Weights of a small transformer language model: MLP 768 tanh GELU, biases.
Each number is 500 + 25 x the weight over its row's rms, rounded and kept within 0 to 999. Layers, rows and columns count from 0. Numbers have three digits each. The size before them is the row's rms in percent of the matrix's.

# layer 3 MLP down (transposed), 768x192, rms 0.113, rows 203-239, columns 0-191
078:515504519477486481473518483543520458479501443473504507465483527455498493476504471512463483517518563470511496517486470495506476477516441508554512568490494535485544479528511510492490497455501487455482489482509497498461508523499510467494527496484447502531462501500498470515505490524537515476474470532526539531518521466487460467485530531515462508503481507494499489492479514535477514500523503515510491485467501437504458497507483507476496507453486528477509506481471522505498494484503528488476536516479491501556549531536433500472482517526514515506490499499535522513508476468477465538
101:507534489494482479502486507513531461527516494460482489499477487524474527456472523453546552541484472514510466539476479524486482476501497533507414493463555506499520524497480516519513476506507492517545509529512474515488491525512496483479509472533486473560488517531508488496490482496495498505455560527516508471531484507525513565511462513525495523523484519489478489486476508460500554528498499539529501507498539508470502535519502452505494474524498494495496514517491450492496493482500516511501527482530485482477539515482511522539473501533515547487492509454553485470481461479532503509
093:492492529517509508513516518493516500450522494497534473464523463481488481459468513494460524538513524501495432514458458488465517515491451506487474510522474518501514492466521470496456473463473510512498531469520498512512471513457511461495513539472466504508476488474493456520470472529502516510517513493506513494529489514517483480451512544495491560510521531551475449454539539456509514504507539494530510503456470452535510514487515482494491534514516489509535495496516484507477535529511533496535533527517482450502482499520484491498498491493512552471497524512547528506532512468477508502
095:515509457501473486510476545505505546549525468515473533485489502492471544491543513491520481513536537490516506505508460473463511513526488493532478486465494507507481490530539496525486502488516549494518469444509545490490519459526515509478470505504474511494494487493465539471513459497514459482495489495503533518483542491525459509505538471525506507471533549458454492528473495494551531547482503467512489486546490508491509506543510491476511474481455503485496478500505505499512497474470473525467484474480478508542521487485502464459547514532550471485550467521506482481495485511453528495
098:483497501575523505480500475551474513482481477489471491489473507520546488476434471502523474475510521520480450468545514479502545492520493531509495449475464475513489502511501453491515477524521489466561496506493440535492473557470515539469464469523499530483470513503478486526470498508505534484537513492554462491515484486526543531532496501514513514517550547495503502477461490469499503500506491488499506484490529489490483497489501510511438498487538514504504464492478478472498505521513505497460476459496532493460511536457468512496506496477510527470533481496517519491492475502496501505
094:539527452510513506536515477504529512508474526464515480501483521482489485504474502467502489513492509532471515469507468460515505497504483520505456503525513519487497484518498507486455517492535469491508567479493486503435511513465495469462458551479503530456473488465475547502509435465514506528507478529500485487493492536503533524520543495545530532466483524513494552493489488514469532494474507494517487505512512519568485521501517512518493452498515488489457510502487500518475522520546517503491476476510508445505542477473498524502465498547478488512514522513463554505545502486543501503
093:479479522453516497443555498480561541524480481480534464498563480484489491530429521489508495494499511516479529496456500456492456493484489533485441545500519500482478501518523519514530534475502467509472473492469490516435488478481504492513474472517520490486535519475504466515492508511447496517524499494529481505469544471482515497491503483506545479520517467481456548459477477510469494497491527515502490490515523494498514533473487505529497481527509495495488508494485503447501474535516454523514503526509459475517505538500483538488524500477490526499476465473514490481523507532520541484
094:465501497515510524530451505482490536507483521516488486477493516490527535499488479533458494475499480499491510486447488446551495523516481471479536554539499479535482503528509527485538488553472495492481514497472481499466536486472464464482460498455487525500501513493518491468483482491548523520513538545518481477461516523502515520505531498485517495497552500549462529486566521477496512505475513471534515475473512542475519505479471551515514513517460532497488470502487498484469478470494487462511517511498506516500491504499524543502459564522471505492528500498482542503448485502488531509
109:501526501528503506493545497506471507473541489517463526514473472481566497427519547509532531504537506517509473513431468472521509484485495482518534511517512472486478472489508494498454525452503514506489508535507486527494495494511503518504521576541479481539504530530482493458482481468499500505471508504491486506509487542511531504499499518471491587495499493477527476529549483504508490490521508530530500511511497478459529476485475467494472529491514475495516498477505520526535514513539521512518469512508448507493486472455493513469520463501496502465511499497508553456482493506461471517
109:510536486443474498500539532499485524506460529496518510474469523514447465502476483458459514478493514509520489541579496500473538499511474491491467494498503503515496483500519503435494491540485470479489477496517474526478495496504469455529530498514556501513491468494501472522486543527476486487479514500500469508478457500476479498467486507470524502519493510489559470498491479506517508503513490552480458502471506479518491511525506483515523483570505463522441533497516492512498497466460519480516447507508483500459543498506489474473478491487530541480467519503544515506525493469543475516
098:462500530522482495464459522518506451530504531524448485537508501518487497516498471489469527497489536526489518515570470462506510485492525464493562527542490514501462509496506482518452537496487497465514482492498482512488502439488472453563492551534489487518550497515529535539501478523505464452503500513495474484519463514491474489572533491479544478493492503513518507513555519492486494504511499504479476487516485512502509479514502525478544517495477495498451491481490475467516524490467488492500525478549496469490517474514482501505494508525493533502518552452489496502494517526492481477
152:471482484525559522473493522464503507489472492509522484499497476491491516490448488441454509526471505512506470489510535512520472469528461511484500497480531491471505508461484491462537498516478544512474509552470479510481515471470522525476532464490491484479497451508552504501505441477569488543527493492507507507470492422511502529505539519461559533522511490469516520461486535493481531552520504525501473496511509506505513541494491464480501524512500497523504486518487471471509514510533553501520511463481494492495533494482522484506488482466514505506489494458498515484503497524488543466
095:479537490510535454522511495523524511476538514511480534505484535527497472511445513470496499514547455524495484464545504535480486498519462501489507526467490469509477506480537480447525505559486513473497497480536454492542524506517527475488482464529512512528515500503521489462508496506454496508518532508516474457479523495497478529508517488481574500498519487488531535496491520489481467460438508478487522488489477522534494548524502495483531524467480544507484462489489500535444506493493550479497499488502493483499544496490451505537531498522520493479471505523487495528475522509467469521
111:536503516508521461500484483480513497500522506547531496523501517515497497463503507448536477514457508505499507535522520482546507534528460508500479462531500498468484480509501475505531516519560518501511570516523499458472501493513504546514508508536542500494499498480533493514493516499534510542531526479504451504518480500549481510503483516520559470535497516528488520464493548507516466458511521498518448488493416484509504489514476477515459479485506528457510469487464471519501511524503475498456511484511497462519484459504502561500533515501482466535485517512468502462528507512487488506
095:457484497500519462510530514489449511482536496481484503524519527495552513516512520483481524498481505489488487542484527507501498509564459490500500507553498531508512496505480533477508573465504466482465504469516518500486460498517525514472501474461520524498475532465524499502456536515513448501521479516475540447474493492481504484504485539546467543471477468476526552500480498485525459514514502525477512472492515554506518481483535498466506502519528485539483524504455475504526459474510468481478494465488482528510515468456487482474454518489506502529489506511467541505506489476523484476
086:530463455538501531528456492470521544504447478496460545482513540471478497488490487560500499463523506496496475504486492528495488493524538480487514477508480519486481487512484532514492530463494440472503499493475522531537486459517486511471478500485491507492491529467501471482490459474445481504493468487502558464488475465485457483495510468472510491437469466464484491518522501493526441485520523498508515467527494470499562489497535509501500476489512487545522510524463521501493476510468554490509465494491448539512495538471527496516508529460495503515507495509491477500505491479477499489
111:528509484493456517484541523480516514519482499505518526478500509509487542498478497458484522484496453479547529485516485489540530518547467515534473508495455520509488518498530506480491501497495483498483524484456516481521527513518488546528474501529515461540476485544491497502541523531460494471504462514457475506496503534488487436501486491476480545486530496516528527521559451453476500495515516513471454507517496497480562505516496470502517550494500481512496489508515521498509520539494536517513487518507485524463492524456445538507500463530525481525510526501532497479513467471515520442
111:514478558497509548501490544485479518499499517526489478538509521502520514506489495485497440473468493512550502472483560522459542530493506494459501473517486471482536505530533521515513484547468506512472506477504483481477480468503525484494469480505480507465531506539520502492498519472511508514472497495513502514469486515465522484518500428534507454486509500509518560492458507519535511543510517509473544499516480516488472520483476478496523445481522482467498525477520504538524513487477497478544512497540460542534516524514495506478518497489426456506511493529493481481444499501481490520
113:484479505502485470517476530494462500475509469449444517523501514506499465506506467519517472471572448489487498510527543491506510517456448464455563480500532485485499493507493543487508489478535517479483512510480570510520522523516520526486533497502500532492477496491511477492495516501532489518497491476515469465455554538492512484494489465490500549486478505481483502497544526478527441504525505485509492484488514522480475515543484517498481526501475519499493504480487459478505516452478515458465477525517491524510461506495539452502495486508552499570490500491504510507467469516484497505
090:512472525508563535457473445510511512489494508510520478505492489490507527506538464497515480505495468501502497466505510523493484513498463492535536498493501576503466439481491557520473495474534504482472462448508535480517507461483513529511479472515531465527498491450490530506515514511509519485508483498469520453515480521523517511496510535500503540507503554516498498526465451520513494484505548549536470463482491518506491486494508488524484522516502453512514503495499505532516509502538530497508519538499499561503502502509511477520485547469481493522494524557480518457498506503557541521
090:536471477501481513501530525526473527531502545467505546490490506481493497459476518497483479494545483476522445528520492460519517496483519491552518465516500511466486544470477450464499503479510493488454483505485521497527543471484499470478527555540485502530502507523488494483553500523520522454564493492490516477539515496521522453491517505450530507507512483544496494496532506539522540486553510523499526504495510511530478508518512450492488505520476537470542491454525519485505491524483503511486522493513501512481506507501506551532519529473529523462501515473519521531526462476507525477
110:480488517486460490481514494521532505506491537515516432501473478501462509439473479479512525493495462474435482500571499503540456519482521511514490498490462505509502488481502509467473494459464511512520497457474498474509520557432501499486530494506497491510471520496533472488488479473437538520477507463478478503516492528522534539495488499528493484497477488508492492449510488499460462466492507502510513506475518462539445522473501467506480512531494519483538454489520474461469524525499510535518471466522463489484537527488518490524506499464508517514485498501505475537526490503468488487
104:487500497510457484466499521537532536512503520510472491480493489496527468481493511502489521468502484547509496488443531478509547509489495518511515494523472523485501471486512514519469480481476494514521545511542507522505514501492496424547476508494483478524482535504501499500493502524489511494501477493551505491491509492469498487503513512504519543485447481506448524505526469495514536455517517552519500526490483529522571534495463475482509526511478527505492507480486467519526506516564521477505510511537460531529495468435469503439506502470478515496537524533512535505473532520517442525
091:512462494475492488555509529528457509466484526491522506507496491481500514490470480490516487495465472466539550499492541490483508481568490523516518481470546492543511505499464515486535509551487496515556490485456486489533516482527470506526500506527525465531522493561513515498522507502527496495466532507516477474510452483510550501531491465519483472489490514473508517517520501510543529497527499504515508477513447529500494524477462510493505510485496461546481458501499462538475507448497507481518534502470544466545475497498515517531467447524481542489519535493479466507487517490508495482
089:479433556492480535516498519521517478526484473504487475496488509493497464486482481482508487519505498468506466506453496467497504534532456486513544504544506548493479532513504545533470485495519518453506515460491489500450529509470478466439522523504533523521499531477505479544519463500510496465527509461483499480491525466522477494528484496472497469522479495532472504484522501517458496472513512499544505535432508456525485520506495510510491499497470508484558526494518541516504492483505513485519505453480472517533515495495462483539488500493495510510516543532540508509574469506481499504
123:504450462509540473528465520489504485528497491462455492540536493489506507473492498475466511443497492471481467533522467501454508472492470499534502479502492484492466526453500496466505495506518537512471530524522525455462527499548481499519513508512494504507478504523490462495513506566522505552510523455479457482517473478486454501497546494492520488528513460557491505516502494525477504514542523464480504515489502507536486450512484508465522505476486485475477483453471532520535549502484550516512455499531479480492510522508511469508490527525551490471477490491510498502539478496474487505
123:491465511525484500463458530532476495503481517508468484506464551496484505498496522524477510490528487499494510483527555510473536518487526476490514529498492519526536525546518544517522476579494499470505449535491529509512514438518477524549494458475542503449515516432504497504542489456508496467509512473473511529487475538495497511475550501513460508532544493522463490503493485508523479473524469498507494518530481470538486505492489497557501449476482479483493502474497504506522504504470472532476503499475487520515516479531535473488550525483501500535499502471494499527504528524509494503
093:505497502483502526548511554502500527500536516491476495526518511494474521514494508496487496456524473511482527463474520483491567507527516531475536476519449504506494486555553461498464537488525512510501496471492497499504500529515534495540476546479490532477540447507464491473509537545529495542504515498519511449508495490501490512501502498477486489519504459470477478434492512510543528497528490514504514510484495512502545490485503503493475486569539538538516525517470493536452463521495526490504452479521499536507491505498506514487502496485502491555478523513471528497517475491468498559
108:469501517431495472513491499477516464492517474487480532512537530463500496546536481532454452499525530516490543492523491512547501514510464481539485522507492487461494511503512551483497520494521522469546497492520494506460539481548486483535476463531468479524505493483457532512474495522488494531446488506506500497459509533511503532500479492482538482508498465508536491466550509473497457533490519484535469491503539481500468520480514501511505533462512487526515529502473480503471467456486501486485534497499429532485531510517563477506495496480531486483501501495480481520484499488516495542
111:484493474486528525519512522499541526537516460535552543549477462498502457455497480470523490514506552486504496476515434489502510467518515496500471464483528491498501496487495472491466523461568484501484493537455516505517521478511477511514503496525469475454494515492517503493524550472506490499488486484512507518487460504512489460492501510520474494514462535545453475515522529482515508524529486473536445504486488473511513485566556483511536462507509499471492488543492502510481522494470516500521521471491508471564530506488504470500477542543507493489500526520487487489495519503525489533
096:505470512459493468502513505509448521524479476521535458491473459434482493501536490494515491506482527533465477490522494446502491508494510531487491488511443478540501451510522513474478502468460503503528501475463499490464498485453488487517479539474513465490526473477494532463511460520493519536515487496485498508508498503499540462454527468528510516470481497492494530535470489497512492461511468496537556469456488532480520525481454526467466517466473498524501494561469516544455501493508454502491531467481503506487532497497527497499469482465492500495509502522531547475509483502507480508
099:452474532484503510537473552466530517508521523492523472479501512457521491498455555477488513535522505513502506496481484533477510490466523527562503462518491507509504512500488517493500484493506455562517543521503530531510475526496518501463511519543520507532537522520517478491476513509537562517513510509498500524514497451487504498504585458490502485524491499506514528486519532527476511500520497480500555474515487510523469490524514516479491483530510520513509527474463546541493551522491512487494469489488521495492536516481486473533501512496535514512498460485545458532556505511521501538
107:512496465493509461481483492517504516475493453533495538489489452487525489500517534496527517506522475505452533491467517503472507465485562495517514482500505502531490516497496521467486523489472513487449495516525492520499506480496520505510461517516486491478494552464498524454483515501489545555552489479517507500520491550479482467544520553498495527524504469520515488516528486522499476483479520520536511502498486483535433495501504493510514548524502535503463500487456534474556516548513484514543477510505477546550453486466526500489496520508525522503484506461487443518515466503508502462
105:447476536462466530535488418523481455445502458430514506508507530497495538522517494495512469521493511506504525472501501543484475504510521534516482529534525464520448525489495495486501501505540485516469523491542450514527505519504510550522492461496512542469498475535519474505504499519466498508466534492478484460529513522528532472474499500490501490499503489487528499480501503507510515493442537501462539485522500444468503495492545449502500500484479487478506474532517489529474496492511489521479507484485510471465510508512537510516511523535512483477471451469464476477502503498517485481
111:512561492505515495485531459478516512497468463517517486490520477493543491515485491490482458532502517535525492485503463529525568485532470513494502474519515487498481517474499497486494460449518512527541515469494495516515492506508502480519480519510511459467494488475515534489459562511542531519491526495480498487472484502486490499505521487513465516534461481497511510477522526506497543518513500557487448470526476519495519519516450486488525538496466494482483440488451478508492504532502537494455451500466497523462511476509467519532495497512462549532478516508528538505459527543503522487
087:479527514497556558493498528534496513494462470477554466454499559466513472502485554484518499510479519483491492503456498475494499473476494519514480506523523520524485530510511527528481504530524527443504479511526495496570485503448524479461483538488503481536505507519522474490547443496507516495512474505496546494482506508506501472513470504502478505482495492519496493476502476539461464485512495541524515482480514477479520527481527473485508489542491510452524488516491541520487510511490441488516492542502479519508478543507467473504513491527485488501507488435525456492457493544493508479
105:494519542496536494522544473516501530510454529487498502501486491505521499497498452481496483506511517526499468524562484518509516523514514484511506503519458476502469504448496515505514525545495479474536490471522530471502504483504524490480482500518562495516507516456523484566478513512496470474512479531455482460467512464510481516484524502473511482579463552499531521477466478546441526511508493502477474541510476498551489476549486455519477516511548497480467483452523471472515513490520494505509472509527519546487511523478476504498525501518481526538522489493522486496531507512497506512
# layer 3 MLP up, 768x192, rms 0.121, rows 204-239, columns 0-191
103:469505488472529517494489501449497515484443535488505507535507509514493498510491487521502472507474480519542525488493475514541509519501495482496512459566470501460489510510436491510507495495464481481494499507521470542532470512537485483503505473488461557477480464493504532509491503486517508495496470522508524495502484442502515515524465489477471481484482517467549499524542492587504485510494496496474514516492533520536479507469467485498488480488530487489487466494518528481523520554586507492506481496532480514526492489494430469478505538485482486486496527493500517480539541535486527486
099:498476472494503550503462494484503526477522530536518496525503507514469493552520505474493483514548505520495500548476516499494495528470506509477513503501466445514479518471513526471497525492476443469490435476477512470516494474485507491495519495500508546508489517502527510477491510507559438473500525506473520473486472481508507534495494473498501508475530508493468478530510485448525511527484440483491521531530491511543507487489446496492564506541522432514466512501522518482482505499510481478511478484509479514483508509473489490497562494538503514474490450544518526531474503492563505509
101:488505536519443523500561524475446488518506482499480536482488477496493537506485483506495501505510484471527507508505481507473548494451504455470453480453527489489501492510480474539561488493485481487474467511502498502501480547498513453527501484472483528510513477472493535499534503489528482511502455494498510495564515500492509530528551476529502508512491520507506493515523526519498511524499465510432497547515505496465513469497504458480443508501464495476539492525478520493516482537549487520525477528455511539497493502500506486489501477480550455539511510512497501565528513498493505457
088:542536482565508526481511460519452465490507504523516503491491518501545518479485514509493504497511500524449518476524496475471539490490475493507527495522499501499479536530494480477542453499533485472499537501522506506506459479466536518505486436481500530482474487512471501476486492472503507499502524490482528528504514500523482509537439524514479519508518475478499436478494493478474464519524486538530488468503491503473491468502507553494505502492525467501482472519462462498456517487513536474568487469487566522512515557534479513482518531497490522503492475523524532520458535530494518492
093:477516513483464505538505490470478513455479458480509479532509526503549524502483482526532510469487490531525520470522492539521492487485488512506458480520489515530542493493505490511518490510530501525486468468535497512515508556545476502537449472477553511507530471459514508538466484503482494497498522485462482520468479488472503529518465512483500537506498523558489526534508501468470525530461524501539469503512528544505494479532503498517488493501488453509529506486511558512495509487476529464491499522445450453515466528506523484476522494492503495501524537528482447451536490527501496491
098:535528563452470517458507536517529491507490501493462526520537521543488489484485547500537492524472544462490504483546499531476476470532496510505526488467501482523489514500531511489509517499540498496521481514495520463482477498513504480505482507540513496490538485535518554480487475473515463501464546502497473480476491516463541455497483486499478520487506533506482499571487504531525473466497509489501495497477493486491517529515489502511480495541452498443489463483505472523524485499492462525514494488527481486518510476514436540503481450483465558495488491484512452531515469498474506530
101:476528522512447532465532478518538487497494498442513484513457491501509485504507515471504497467514483503484502558516508537472528501561468515524501521478463493472504518490494489533524479532476521490505552483447499493505500485527521502513500460526500523480477538499493490484526478424508532521538505490528474479533460515510536545515519488485496500466503523521496493531498510496512536473523485527526464496513490494478463515501462482512481499470453533512472497456512482547485516513477503465511502502540459478498456489485494507479499515526547503493540535467497443472540510517504512456
105:510467467465528479524485474482489461527468532491500520500535521513469515542538486493482486550498495472487496455552513496504468505482496451497489511502482529528532483512493484498486496527524484517511535485484469454513525474475477490505497494471535532487527433486516509511484506531492497512524484539482517493497516488516494489456507493470526452485546512510518535468515509508498506544506517461478463451533510550550499481517543528501544463471509495465499480481495493480495523541484476532521490490461531516469503509546524513478487548487524488508503531483511456546461489496543535493
098:532481498534504454493543474513499526524488475495540480476508522489489493495564527534483501464471533491464521496466516492535509577477531537500496535517458520495488479514517465520459487483485488542488501513488524486518450481428487500518514518498514499504513520523496511482513508515460504477525485527476512516466523513535522521540542521486510478496485495498479510492511531453496477483488472455485477462491452516457498519490495508463490509464513543462504452506540523501505516505517514520477474517453511548505471552514509522522477477546511493534487527494458493487519490510494506538
103:481496491514483530532482521499466532471504549519488480501499504509540546449501519530487488491494519491495542514509499465509513483546488471508446492490481526538470509483489520523492510492560478516468484524537508495499456493504491464465560479465495533500509516490513462527495467495506510428463501504527509470473515491460507496474499480488504497508527485487493489437501500438476504562470504513513447460531512513546499539522468564516514534466478526492490536540498483512526471482523486462515512502528516502504470524499443499497484493493509512482491501498502533510495477473523497497
145:481513530558499517471464487509470538541500510532527460498509452508520499491513491449479476439510505496508523512495444477519504534504483529496518532511450466503445555485485479495537506496527512467474452525515529513500476473515517515459534482481509524540484510494532537490519442473538482493473512479498525494472506496500526503570538487494497500495503497484492509534513509491457509517522526496537493501522482506505492513495504467498511490538515503494537502464524462521494502499522462493504475479517523518511484473478454526520464467489502493450471483483551474487518472454465500520
081:509506495542475475492545501502538497489473542537444518503506503509512518505514505461512454497516523489501532497524503456501455491503505555506458471533574476496486480500548508497540474452496521510463514514521503495494433491472519512478512508518472436484521486523501493572511499453508489540489509503509510533508473536501508527531533514505510531513525460511480475480480521514523500494455499468496507504498524509477517513504504465529493492472460493526463507494493485504490461487480469467523558486516496512520522510470502508505536471534481501511461529457475472487457493492497530477
102:467490494483460470481524472493550511481521481514488497462453464483503464459492519457513546502471509534502518551504518472468474507506473464511511503503501506519505573493510511481518449493491526532494499508508489494540428509465464504511498470503467516488496543526487491501496545457490486484498485525515458530518512565542459523513495490473530504499466463463459488502497493457486520517474498445494492498473508479514508497516496502532520514533512512478493531499483496505521503498456490499524517513559469485481481465499467463492482518500467547453521455518486526512514516510502490503
100:504538503459478528501544533474502573501478540506541492519507481514488477555513487527514487493473479463529473453551498464534470473505487502489500461531501499553531493455502499500504508530494480474539516545450487500494502510533528518550514495543504499514478509505506479489486491484442478478516481516522500494495497454483502488437465503443500499498532491509497485480526537495496488486479532469496496541544495499471479509528462501486468542459474492534503522468462481493489497515502516534465483485447497473485478495515477549494532504510489464482524484507495467490493501517516493506
089:531520491472481498506520478507466523531473470449544467475525513529481519492504457481515506528476448486543487494501479487483506488501529487551475486509504520515483504559511510516509489509506506484475467515504454485507492492543498463509493529529532482464489527502483458504540517525539543484531482512515466499500510499501506489506531507474461495505496518532507520523503531501551472551511468509531482559544533500503528472456444474495534474523555521503493518453449490507478514497486492531523505487463512520501493471480493484499488534534433488530515482505510515514468483487464521519
103:462544490481498443486483507494508475510565507481502472503511473510536518489491493489511516505506546493498486468528457506536494472479455483507544460483520478522480526539542517518531456515536570470495532503539499521506537536522502498491473483463430493501495499525482546528483504505512480490503493499517458495506527491530480538486483523498544501498472478505487477489453486473547504508459500483557522516510518538538515472480487494517483515504460496471461458490495479517464523483545529537502537478515493501509484510484519494490510464523472497478457511487494477503502499463497525526
116:499522493449503517491475493470505496516499494505501533502446530514496491516515446533499450506503478468549498498535473482494527516528496478471506474479489515536505465550515500529527545516526487550537533558473488535503489504487501501534497496493504486482471494506529499489515520485535491491526496504496504520485544519454456471471478484492467480476521499521538522479530544512490468454528536518498525500506508476493518492480463478518490543468449514473550469502499509504505559538487490496521457526453524540468503515489519475524547539491495490471503481513525523502502499533476466458
123:466491473518481492499497462481523527475468534488462468518510513515561525493499464490464513523470535515498502465510460525489506514471493501553511489469477512500469505522501525486529543480495474514481510549505498474536505474497510522467484500490510471458508487498489529512519525542521488518444506433527535500483499547496464518543504499477499482491494504515497521466521494507450482509495490518445474495536483470501480461471496449519524509461504507531491494540499457503564521502493504486488480480483474534539512499482484509508499493516488535453478473456485484456524518521475458454
085:470527492540522487525502517485584484460498483482490541485516497489490479471498489444477512491475541518469510492495494496519504535473517553478499491434469494502517496524489515550495521508516565432509476525506522478516472518504466489485509529491508511504536508530483479494512471518488485479490516508503508511490522555483491528535545486539499465481527456515500479554479489539518474530491533513487476501523494539499480487515509485489512500509512539503506525517503511506505526480552513481461456457499491455496524496495482496485444479454453495507538534516496510518512508479492518544
089:499537516509552515556466488488498518522483502517554483505492480469483511489533459504541555484478498500511518534505521505521494520482513505512502525494478485459530487516531454493553479517503526475542473477486493469489529517510448504518536459545533448466472537510504532537523494503471501491443548479504542527511515510471494484491460517500495496491483502482486516534532509495539500470502460502490494462491514514502516492516479499529536479486548462538495453480498490504518468479470522494496525493530502514513508480482544501512522485508481514497469432511493510453474523459507491537
099:514510515534481545532525507497479514474549513550541532490492520499499489518470480497513531486536478485466457558506532481504493540494446498525503514472482470512510469482510465521516498529490505544512505512485474504468490501453459551501488529434511525515517504495512490518486512490486490511539505490500543488514481484522508473512546493433498521478506524501496491452529449472497492506499527492506489479481503514499475513448549488512535522500466515505562497450516513534488477467474500522506497534539484522516477530497467528526514514530526461517508457523487505479454481495504525511
117:510546535511524481505510546512558506492514478520535490500468504485499483500478491511505478490455519499527538486494515458523480484525529543472506503471532526495483500493457497456471503500501512459492477539458485511531487510516457504469549484494450505511520530482476466532494514508448509439515510492496496521472495509507537503497530496530492488488500567509525482521500501445505472459484499503464509520478499485504478578457479541519474539501514506512497524510533489475502509508507520493472500527467530494490510537550501511517506468518470530503463455535537473485546488502509466498
095:485508496474508538454514509532484497470471505463490506481513483449510497511477468508537502482461512506521541526507512476433506512489525472478502503459503507516495492516477530515496520509529495516535485518499503481490479497539515497493478497479536501469468463514488453479449523494535507467529476522486482508496501495513530488526468457478501498528545523542504494491512507523521494493451465477554487551492526483511506496475494487465487547491481541530521438503521499461506467519508503508496520514539529540533500498545524440515496514478467509545527462493511544516488527487516565473
086:503529489478494511542503488515456485534509515527534495530538493512487520508479491516508522555505447513504535477535533479528513467474523499511476504489457551475461517499539530474477494514519499484510498482498490479515531572515500455543502515480487489468505469461483483526532556491479485496501516554488455543497506500484504505483507510517487506491460474452555518488479492472503483509493474470513522519540482546505467473512518485542499483497518499512490517494493497469538457489492473474522500525462518484488526489489529501453500492493496470505555469519539475428523524488493493521
113:463462493524510494504510474512490476482544509434526485503473504508438546482477495485557510502515535453488470466519527468541484491487513515491486471481517516508559488507530450519495542518504515538533502517444473493461526500435487492482500497506496491515503523507521517469474487492503498489483484510497469527492511507498520481502489496533525466502524567502496462494469509434524519474516473478478500454506478525527518471504479499545464473497523497526478484490498488493457514482470519484516513523509500525491507488453522517519550493466533516498517439520500472495487524493530469508
110:514503472509528546506540470537508526489440494486468498487500512498490515528464499485528486469485481485485440505470524488475512474521535476502515493507480432503492505515549475496540481507495533491498496521502510507500480492513493490497512467515529494445472507515492475494439479520522533507508475517504504499491490466478504510485477491503527523460485533467526505490474511528485476511489506482471538514476533502476488507464484503470513544509515490485561506522479512499496486560537494515442494487475516577489485445531489477452466539484526523503451495533520539550515487520483472516
100:538522511486503522478539508517507487459486520542446489505529503505528470457516503551516467468498479508524485510471477494483496494557508496518513509516539464502500506489507500547518490504508528497465496531524486480490497539516504476501520483504473484518469518488497491536507488473498450537459558483474520525468456517495487506475557517550518504517438477515477508545470555534536461496487499507487499452442456499535434528516484505503508481534512512496518459505507527494528498479530485521487514485488508498492522489489484520531488500480507506479455517483481448535521503520483520523
118:522505488449497514463527474470491516500510547540502528539497559532502497475527470494505490483510523523541560519529490455528515477508482443507480495518511466441512477497516517511507477490493512525553517509514492469493482505503527517524497531506509457491501475457523482519476461476524490537509497500467478543470509489475505524509533513524528456453511482477536512507511480527482498514516563535486527475464428507475503504489514488523518497445498486516479479514491463527504502513497482518493509498538466492474509490519506449502479494452506541495458520491496443492497513521513483501
103:517503540547475524494475502490510506532542468472475493483465514500477504515542533509492531523517510488505524501535512535504515476524525505481526486498473497532460502552466502538471511518498545480492507504477531502455512515493484492505490512492532530524483492474476503463485490529463512537545535483522491525498488481504508474481502489501531528527534530495521521489431465482514489502511549508500476525522471546447460452467491471482509489490487488517556533466522508472454485466489458498507483473467498448484454502513548514498519481474488530514523452464495469487505498487465482494
105:483499510532536536468491453482481504498508527461474536498483515537503443485494498472522484482490513475493508504526558548517507550507527482493578472483537537481513514507528493499551521483547482475464496532498516463510512513483526499509487524476486485492499522482459480521456511462499480468497505482483517512477496480493468513559535496489552496488475481519528485485491495496458481540471508510432482484521474498503483529470518475492489492485491466519496525489488476508550494495509520488521506504535517513512564493516472454495506527518534510514462495515537468485487537519452507510
098:504512492426444522493517506468496471487477517476477491516532488476493518535509499490535496512514489499499500445493495484514530438554491494478505459482507524449481509501475533502497481520444485479455519521517544491517505465502543451449475463465513522502473505501460501501480494517522525509515468505520489465493520505463510522477490486511534518484501509471529540516473474481426495485493472512510535494461520548505479507474494520509480467470497520449478527536534499485474479464486534482488505494509521515565496494486510513486481497487512521495498487491531492562503514469484480522
116:453510523504515513487480505519542502518490498515506490490528493479511529501485443500472504538516510535508532538461492469515507495561517470518505514444561514460471488440504517530486479488507481495480524520541502541503507528492480513495506469533555481521502524477516474479492493477533471480477506496495495461478468520484539531543460516531526521474509490476526547502465499541510494501477468498506518498514506487493554501524445452503473514545538499472497481494507478481461474474510481499514503552467501497520534494505549492551501483510484446513499507513526525488509521501525541498
101:519483489498518501467545514513561527494489529508496499508485450503526493534477476512528508489497508550473462494496470523486498483505507450460501530484515487486477481526481585482460504495485509455505526482467547499482489499511498466530453514534496494475513489466517502470546503516502556485524487490496504526483511441503518488512511524497476528530523503536550460482457510490512470493507479546538487494468518474535474489527502466496479460502524480504489496446519520536502488476546524528494537492533517523509488505522491474514489519482471510533524503455469513532458511488482525531
099:500528522488500502508493470517460505503482484486461465535507497501497474473486535503452510525487471517472500476499542474484476489513458493491469513469519514491470504477470544512531481508515529465479492533535488523499449493489587493525520491486511490526489546481477528487495457458521507481472512515537492468505536527504499466478479493526513588465501502498481524474515528467520505516537479545517498504463484508487488499503468482519547517497511480489476508481423511513524463483494531520477536483528513492473527502527503512485516516540502506485496499515487511579488485480459486487
083:513495482485518483495461510488495492514512495510538532456516504452498480505535498503503478489460496489482478512498512507533516476520470493486501482489519470538503509518498471503470511525482506449564490496520518521489504474480522508510468513524513517511504528536509517459546504497483485472522463527468526494460494490529521545540470522456500511458532557554475519506449527463490498541505487512520496470521504458514518513504518502494475492454490482453584496485454472490494420484477491478480523512517460503518533549476516472512502531511500535505463481467505502478500516497492478499
088:504470529543504512492476511461450534465536503487516522510487515483504522507488508514535481523510467469511539513482489462446510511496531461510492543523486466485519474518549527489499466472482513524502525513461547486524461472469499523490508492466474494533535507468482553446521490504530537494543530533513504474479477500510533504526489451526461478525517514464469524508523465464566518536487489472471514489538474528465516502462466519527474477481499518490461493531517511507483510516506510486507524494524482509498487498482482519478477460495472496506467527510483477531540529464502491478